Part of a small language model's weights: normalized queries and keys.
Each number is 128 + 32 x the weight over its row's rms, rounded and kept within 0 to 255. Layers, rows and columns count from 0. Numbers have three digits each. The size before them is the row's rms in percent of the matrix's.

# layer 5 MLP up, 704x256, rms 0.2, rows 18-26, columns 0-255
096:115118106076135097124118075121190122131167157105135105123101126096124110112165064096126134159089134141159158237073105089104126081102123163138139107123098088143122137121097138156108177122031109173154139176138122128123099153093078150130175127143172119111135144113163125169147122164097105124122117170130129112115091121140173140109083167134190147138091102161093136127125069152156131131134128095079092089160148101096143125118089133121080107010219082136126191195118158193138108100118107157147091146129099104135113067158126124096102120094113177135047107119148123136141132161129123131089022103097126155146119158223145163136105094105109074128182141160133173091131109133101124117131149102079106135140133118099063124140148105129101177126164102113125104075135135119201123127192145
099:100109117165160166119141136120179156051146133150090132154054128158126160061151159173167130154219079164147067126109166158118124122098106155097103074214156079121196147106161178133187090159057145179101172128147162136159117129111125131111054128116124111123120149098149088125174169078126113130041131105157132114143151136153139154169139088050160086163192145100123146085139127137089108111131132105112098189145093084095109155159139093166135160114123125095141126129099078101162146151113129191133131155134100180083157170109111102145171136149178151114166152099135153153087191108161139083107127138115145155140148137095158159154082161142182112212165180123128058114123133122107160143157171097122154160132137169133167142127122156153133143120183125156116138144168157100189156110148127
103:104147104144077142105089121103120134147140192192108147161125161121099103062115112125161127090126074245153111091162133147158154093148138111139170101205060066097096187143080063120180064150131118068147200157111080103094118108190185125102143095144134186121116139113188100065078137139138105110131138074120097151131175126102112087157101155163126130142137067139132129160150144130094106132177111160109184135133138087093129091094100128174139147140206129149116152108148112125134103093142208097147123126115119159175135112140113132107168096138106149195178125101136165131158204115155131132103154171139071120125149175146156084085102114079135177120086130151092145122088092124076092146105075119165164129133142143123107143148141194152138126104130138123108167116107103131094138126175075
113:151132133133125123134121159149105145155148154104129140073125162086152167081128127132125129145123127096138081109197189126102143165126116084100109145119199140163215166127138119127105116085133133165116144079158048146100139137119066146126111154129165150131127121119100081126160094152126098121120160187066126137172130062116120111127123115147178135118156141176105114159138151127119122134175179138159049174125060051112114113140138172124122137161151085120071128087151142146103143167159061152119125145147191156122135177180109097108106147120091131079197149092108113154142073174229139148182169177135146132196132128099175099058115140077108182105093119108105068132112153175123111144106130125091076103099098120140144165030159149141108139192136106142157164119162090172096141168132146
099:131168136156211118151083155093054125106173115117049118134119099182207142128134076140114183114103116135079156166113155111101106115155172141097164161092055087124102068094105082143100164064135130109163073154089143095127118137129165112117150151106089117176114090076120151126146078134114125113128099153131105110115128162133033143128162158117102157125139173090154106105132136130171084118112122135108109133124167141094139099126120082089197116160131136098170165087136146076102085105148140119123084095029121078133116151151131152206157150138170139096135116136142037156161092118136046146167094123107128159039135127163113166140177166154099107123138142131089173105085126123161117163145133078064149131116145128185131111126120155149092086129173090135107164150082131093113141103104104
100:110109170123167110121134069109151193094139140095121125154105156124098108112084118142103155143103081098154135113121130082135230073081144139085109116118102042091113096131111176079134159081078083096110176071149123129113069148095110061118100087186108184132130105132172156142108190136094162140062080130120015182181163078095106107108123155135162110117126068073082168134078106153114144189147131136085165171124086101152097141099110174108053117119130122150078130157104114115101126107114120130157144132120057171088140127142142131093101184143125128157148073162083177095114154141134153154109109146117161151150116113143146122155157151144150131165122100145137141146137119158118096136148106131115104077201134113163124095173103137116142116105045177102123090106069157115152115119160097
094:152152162108126115147169101113073104194134120114127148109138161198117144134097050113122179122169093137147155091115146213128108172093129142165133149103133138122131129116183106144192197142145132125135142210165101149142149141087097115139117195125094101120134179095160152117133118124142191112126110147148145135070065095160111126108128147080153066188164106135148135094137123121124196105123118128056106106097102116010146186143119146131136153075141071116148141129116106077131107144101131065166135135110139156108167073133115144127122193121157138147113150174104153138146159089164123109084110097130078090163137143131133176137095131083106137172138067231115156177120073143193128124147137116187099125192120102185132093141116082103092159121131185122165101118093122100152142132119088
109:155127147155125150126177144139109103174101236113120090137128147160170113111073227161127110166122104155126155118123142186215115090156119152149137111148117120111129172105099064103149153147119181101115105084082076122136134208161142131122128119129154093142069086146115092077113146165120151155130153154111093059132140100128164074126166139119108172114209076094194115153104124151111211135172145182109119153136086067115170116092149101125114093085143101125107106138174176121090089181093146126146090059113148090082145159139142092127139076180148095087124126092135117109150153106105139134140095179105157162081097148119110143126179128181064140140150104141119149112165071128114113125054146120119122102087145145157158154154117130149119171155097135128175144122176219142133139098131122
088:068094151119130141127100115213127115134106167090114137136128085144113134102179131131107136120123071179130094124097104094135122134135092103127073124125180122095120096122137092127134186098136078172170043094141146174166170159097152183144092068141118158130059081075144156059130173210136092176170150141126156129117137092139159138116175165120133153167109108106122111146149123178124162129160121102089164155073085065129159114095157136134088115116109180128102126079154116076071118146131107182078129128163093188172132189154159105097150087130163125113161125105125106069119197107051144135121153149126133171149192146148137116133150099150090135105124081084130164081129143152181127101151181144153167153158116092205165157135064121106115198121177143112149082121125155145141138145173146
# layer 5 MLP down (transposed), 704x256, rms 0.186, rows 18-26, columns 0-255
092:084101144115121110110101149184160125121076181106144090111120157134073133098134077156141098159141108106121127100057129160156166092100147185136124138198190133092113140118115118157101135171128136161128137092093150125150141150164119141129101098092155145086140142182103103166092117099126075130098154127138135157081160176118182124141135166081159080149169135152075163116145142122131122115144159128113154160036141160165191111056136138144068157142091082177167093127181087150147133158110137103127136112208074139153140107157114076158114134108106118118122196143128125119141130057103119093175090172101141158104177121084110123103153120107129183055131194130113164112114150126203227125110150158100124145114127140156118112101187111161163116166174147142110090030123181127133157196144093
098:166156130103114104112107120142103178070081139110088099115192146122131129138129106116076122072142140118176077139100158110140173084111050113132142167130163161083106111073133148059121128083095165138080111087109127149157183133167155133085158169095171183134105071077125111133104105114124165066156146144201084123189149165128125077145085140187107148074140146116134116086122147158149151127179128164088173131108198140106126098147127203132152081146125148164138128141079147150163158127140106135132117153159196056094104148141110132103147101165092102142148126086205134152168067089115146164143139196166133140124185077078093150164159151160136160211124061131158115144168136140138142131117139171135143111157109114184120149104067134118168104139135141091135112089129183116171093103168120
099:153159047152129174123161111121145161068113087114160114125089100164184086122114188151121150104114145147060138176136149113132118106195077157100137134086144143232145116136198078161111144165090126150111071137107153165179090069141097082151087152139088104089139147132126184154144174130128130158133161068162123126102102086087105107115160158145164169124112102092118127113138164087134154100132145076112092159146133127124128137162105080141092128130105086094130107110143102114137114107149073118142149136122146123090108138102099180165104180097133151049148137106142169150176071124085124150149173067143116090162111143165135192161180147149132062152181121113074193136184127071128154097154196140082133137166145153145132083093071134131105165075143101133161134161141076099131143168075128
108:095110103142094098158161089148173167183161115078131190119130161104166183113112159114148095147092109167099171046137159094126141043138147121103116141141147162165162168107120096084130109090103134165119112106123159164154148136152087145203069128188135172165130124085140089096142134129157187180107157152117132153211178121140132118125191137162109074138076110138139042119150100110128199152157116157090149177107084075166163160133151132075125116156185141110118132110164116132081108166129108068118102084071141107091173122091161119124104130134088121122130140102113081152146117157121169134109152163127122128165125131068167099097110101115133166094184131095145109161135061090129131066127169168115101075125117116160161090083082117100120142133106046145112105127141180198127141159091116
102:150122214135176129152122124125103053092190170134158115123131130182087103137160065178137144150163174126099139134153158114094100067199127148062167138072073124138143155059119074155093126071127073170139120179098133098096153050132134105115136165107148128137144097145125167163156152227146107052106134141143127129110127140130071086165114156159085162110144198105138170107127119149107214126149145144108136170188120141141110070121126156140140170127134156115082125114147112114075113166103149169138095151085188127158092168107104133116140122173115115151180162156165129130139173091104162091125108128149127103143098148166137146132122097176132047108103123139120124112101112097162104098088097112114111094106133123099126115138165168132090126185075049112146163118067126142181146084127095
104:123149075175032110119141150145201111092117080137130049160131168119104078092097139127131178100111098107104101158087084051112164127079167113169162127116121098105139095161144086105107103154113073133082139149123081077124120101157167112139183117171095123085161124101089108167150115080168095158142188116129169141144110144054119129131140147108121116085092065153155129134134138154121100178154122153083110175104077133124119135133152188119122095162100076131123115132118053137172056129106092130158119132159102092188170082096095129144119194149146162136107135127140179109118139064109120120075131114150178135140124163117140086119124081125146135133157144141150160151145129088163104195127127132160140101164145181134160114148161185149179161092191184141121140090220094155153090132086164
096:149138170188104134136143139118135114068050091120132155125119137128128088108136052153100076124082088170082113082156079158146158174090164082144138103135158151152147143161123180163096090113086135130084142104117146040118148146127134052139129137132133106096147124125127130181125063171089121130100138094167140135209136168136111135126094128110115083165149133128118157081126156070107083119076167107126111121167096100150103152072124133094142080157140126112177158096101156172102115140159140165103093090107149119103127159107161129091190115000148151112192116095089114147175142135124127143088167164131124120101134101130129130102156138144163106068122098122133118143136103143050129091163109130102074162123116160070160119127156143046182183134086060115151128078095112099094073134136115
105:139138186213123088079112113175097086150087175152153075139104125088155125071139169158170113122122117103160117141156109082173092096144140118092140131153113140138166174144070090129174106113131157150085175115068062104151131145102131155152112160106145097123106148195102176151104135168147121107093172157157118100156114117128129057141177116081114133090178122125128171138111113114142138107142171142157143159180132145138166095133090111178123120135093139083072088103137181176080159213100151130103120108165149137120132205125106071107062109162131081087122157104140073125165176123101151124115152174085121178179152153126078146132214075173137126163133107133116124184181105136047092108115103137133141121087140161148124123125094157129157168095152127170151167067132193115084100139131093
093:146146000143114103115144148169112093177131149092123141128119105100120104145091081082155053096104099103134144097135143157098116075119151111123122117123155166104093088115091199073103138166154135158128147137152102070099133127202111126067144145121124142087175131129141140121103061158144211153154116142171132122074150066163121133127063118071079153108166144095181102154113124119100147131159125129108124105039107113133136154140101114125095152139119095225106104099089150205194102144142117126111117143121114147108102157152136180106158134090100166090154148097118099147098036150133095097110119103156139129121155093144131111107097098152141072130137077141178165112016148130101123088139141125135108130103099140124114186089109138112131089095107156134172109099142107147189174144126073
# layer 5 MLP gate, 704x256, rms 0.192, rows 19-26, columns 0-255
099:056140152136169166102099128027084092179142122058118167134116107087095135151114136082142096148106118120139199173170135095133095132139115128103198081119071157144093164135073126158147138146147108162159123179182106103134120116146083088163120128180095112116164170119177118063104184186117103093101133171072172143159142119125114143121186133099123168118068131145115121167100138137159116130173157158172140071125138110064131149134217117114116126082154113114095115144092126094150124113154076152179125097085139145174165096123134142118048130128093156102079144120122156160073109145161141117118168060041098131110111182098153143171122191130082124125137172071082123087120154082115162113147092137155110145130115105083097137119143075106099162138129097168107122142125091189115123121097130
103:126096202074168114146153125070153143112065134123151139148114112189146139088155131121173109125172080168138104136092132133195157106140110139129150093108087068088128183140149115103081097098158082115132142097095111104134094118085095105125086120159137126169121135124169128123099077156081120122125112174148146079178181082113097105123060159090112098108126113084161119127077152194039077174156174070093147100075193058110145165150157111109192111113114137117146126088148092117160143129170122169160082115106122114076077107115200088104122166133115146147097113097103065086140155150138161134100106151119115112137117151117106067118111150118075102095131039152162170068143131160115115126117082123135103138127116186162126110209157142151137070151137108174142132101162165148144131172164105
113:132129120155125097155152084101158142193202106092128146074151104143113143070131104149160101138149051244127123111144121158065123096117130139119082188173137119118185125165150106102153124151141145107182133134111162176161110116150146202151129132171126098118130119134157170168090039119125113063087184139151181177144181083159136122116120127183129088152179124151126083129143144115106133136119154098117121128166130051151152153132197123090132161144123121115140144110159162139109111125131078129105115091126169151094178096166110107129099137139083113108137128112120095119153087173123138197104164181180127137178132132140101107059130125130101189144101172107057087124126146144124080111164160171078134157147178130134103194091089102094107107155164049122156089072131090112098170144131091
098:097123127122103093152124151110094169170097146160078112149033080134092096129113140167111057103120141151107128141132181087102155125137143163063107080139152152174129084129117079154107146123209158167131093136158114161146132096132175169093152143154114080119107120114103081148073130065138149139117128081117168126199137124132106116181120162205137126129097120175116125116099125096156100107101111095151155156064145144171157130162116164162159135146105141118148143149163175090142113111165099064130063115078101125130135116117180210181130157102109190083132068127140145117160075132125092129116124109123099116159077110101103081086157108080127181133164189127088169090098128148126107139121099141100062070056147143148192100110116126133088121101152070142139118140035079136131128185121093
104:189134176101101063235075226120190088144141104117120162097110104106153146116122121137173105099082125149075110175107120091160188150108133084123150114120136164114163123115071078155112157125126148156171083076145076122098091117208110151158086182114133169154133169067158182150100180113105172131097143121146105173109141153087157161162116136132149134072040160146172122122112094187103157162156107112136135163135181150142169143133141197087162133158115124131099123137123143085127069130132159143163127147156170133141134117118167151172117111140128234152148071131162159108137130094135065181124124101143147217122155105131154112133119144155154078149106170169167124145160167182133118133117080125106154152104108128130131121123102183143135112107115095131145098123128097162115082165117115
097:135167165132137080133115130146070126109147126149178186143127068161087131110146105110068095113134165137125126099108148145114112169107099068146089161123131111117128097099180124099099123116089183200154084114065136048158154122097142132173129125120158193105157148147104162119102137097106142143151153159152138144210097154132114145117121106028087115151107122176108147145133114106139128122135148032122051146127091085112159092150117103106140096084162167126149135045151119102140121117188132107056201141093173099113180107117099130174150129106104102117079073148099095138118110142158139083107167120119114105175137141076154139149093195125131104083108148063044158144081089175092070139117103138159162119185113126136136101168110165124108079094140123129127090124075135080090127137147098
092:126124124136130077112158164100095128165125161154168112108112167135152071080106196136102155149074096161169145170128121127165114123125074111173138094152143136118167134140152078150053161164133099107177135069188104206161144156174123138126137055186129155147109154112110111128085207156127111127127132174148104093121148137160153110082123160080107157078160058118181109140074099114118178144205073153109109152180127128178108133106148051144181108126139110150085116128133143085092154114107185157133107098090099110124200107131106143088149157110134128121128118107168136061089121090143092125078067132145113158089160147104103134166179154139037088116178076094136149103144153135149093166081130143088122148105106104105109137112164152178176152151108140140180113146096096185138168121092131
097:168121058152130129136093125162045131110065144069123092209132048158133160115124122063120080115161127145138161143130154128070148132156126125057092167135158133110105102149107138104086153151153120160082124103142152121123110140162111186120153182105048105134153152137077127160082160136107187129169173144123137151104147156174115117168132101087132114137114126143150072193109176083048112085169127144107134122084086108180113199138148111152137144064121146187078146093124147133175171136180140121105152126095177200148110187093137174114162078125147137122174128098109093099104138098119102153090082127150097163144097106121087091126118125162155118104136074164127127127058136135131111106185144138130111140145115098138131184126169144116151166120103155139172137083104150146184193101192087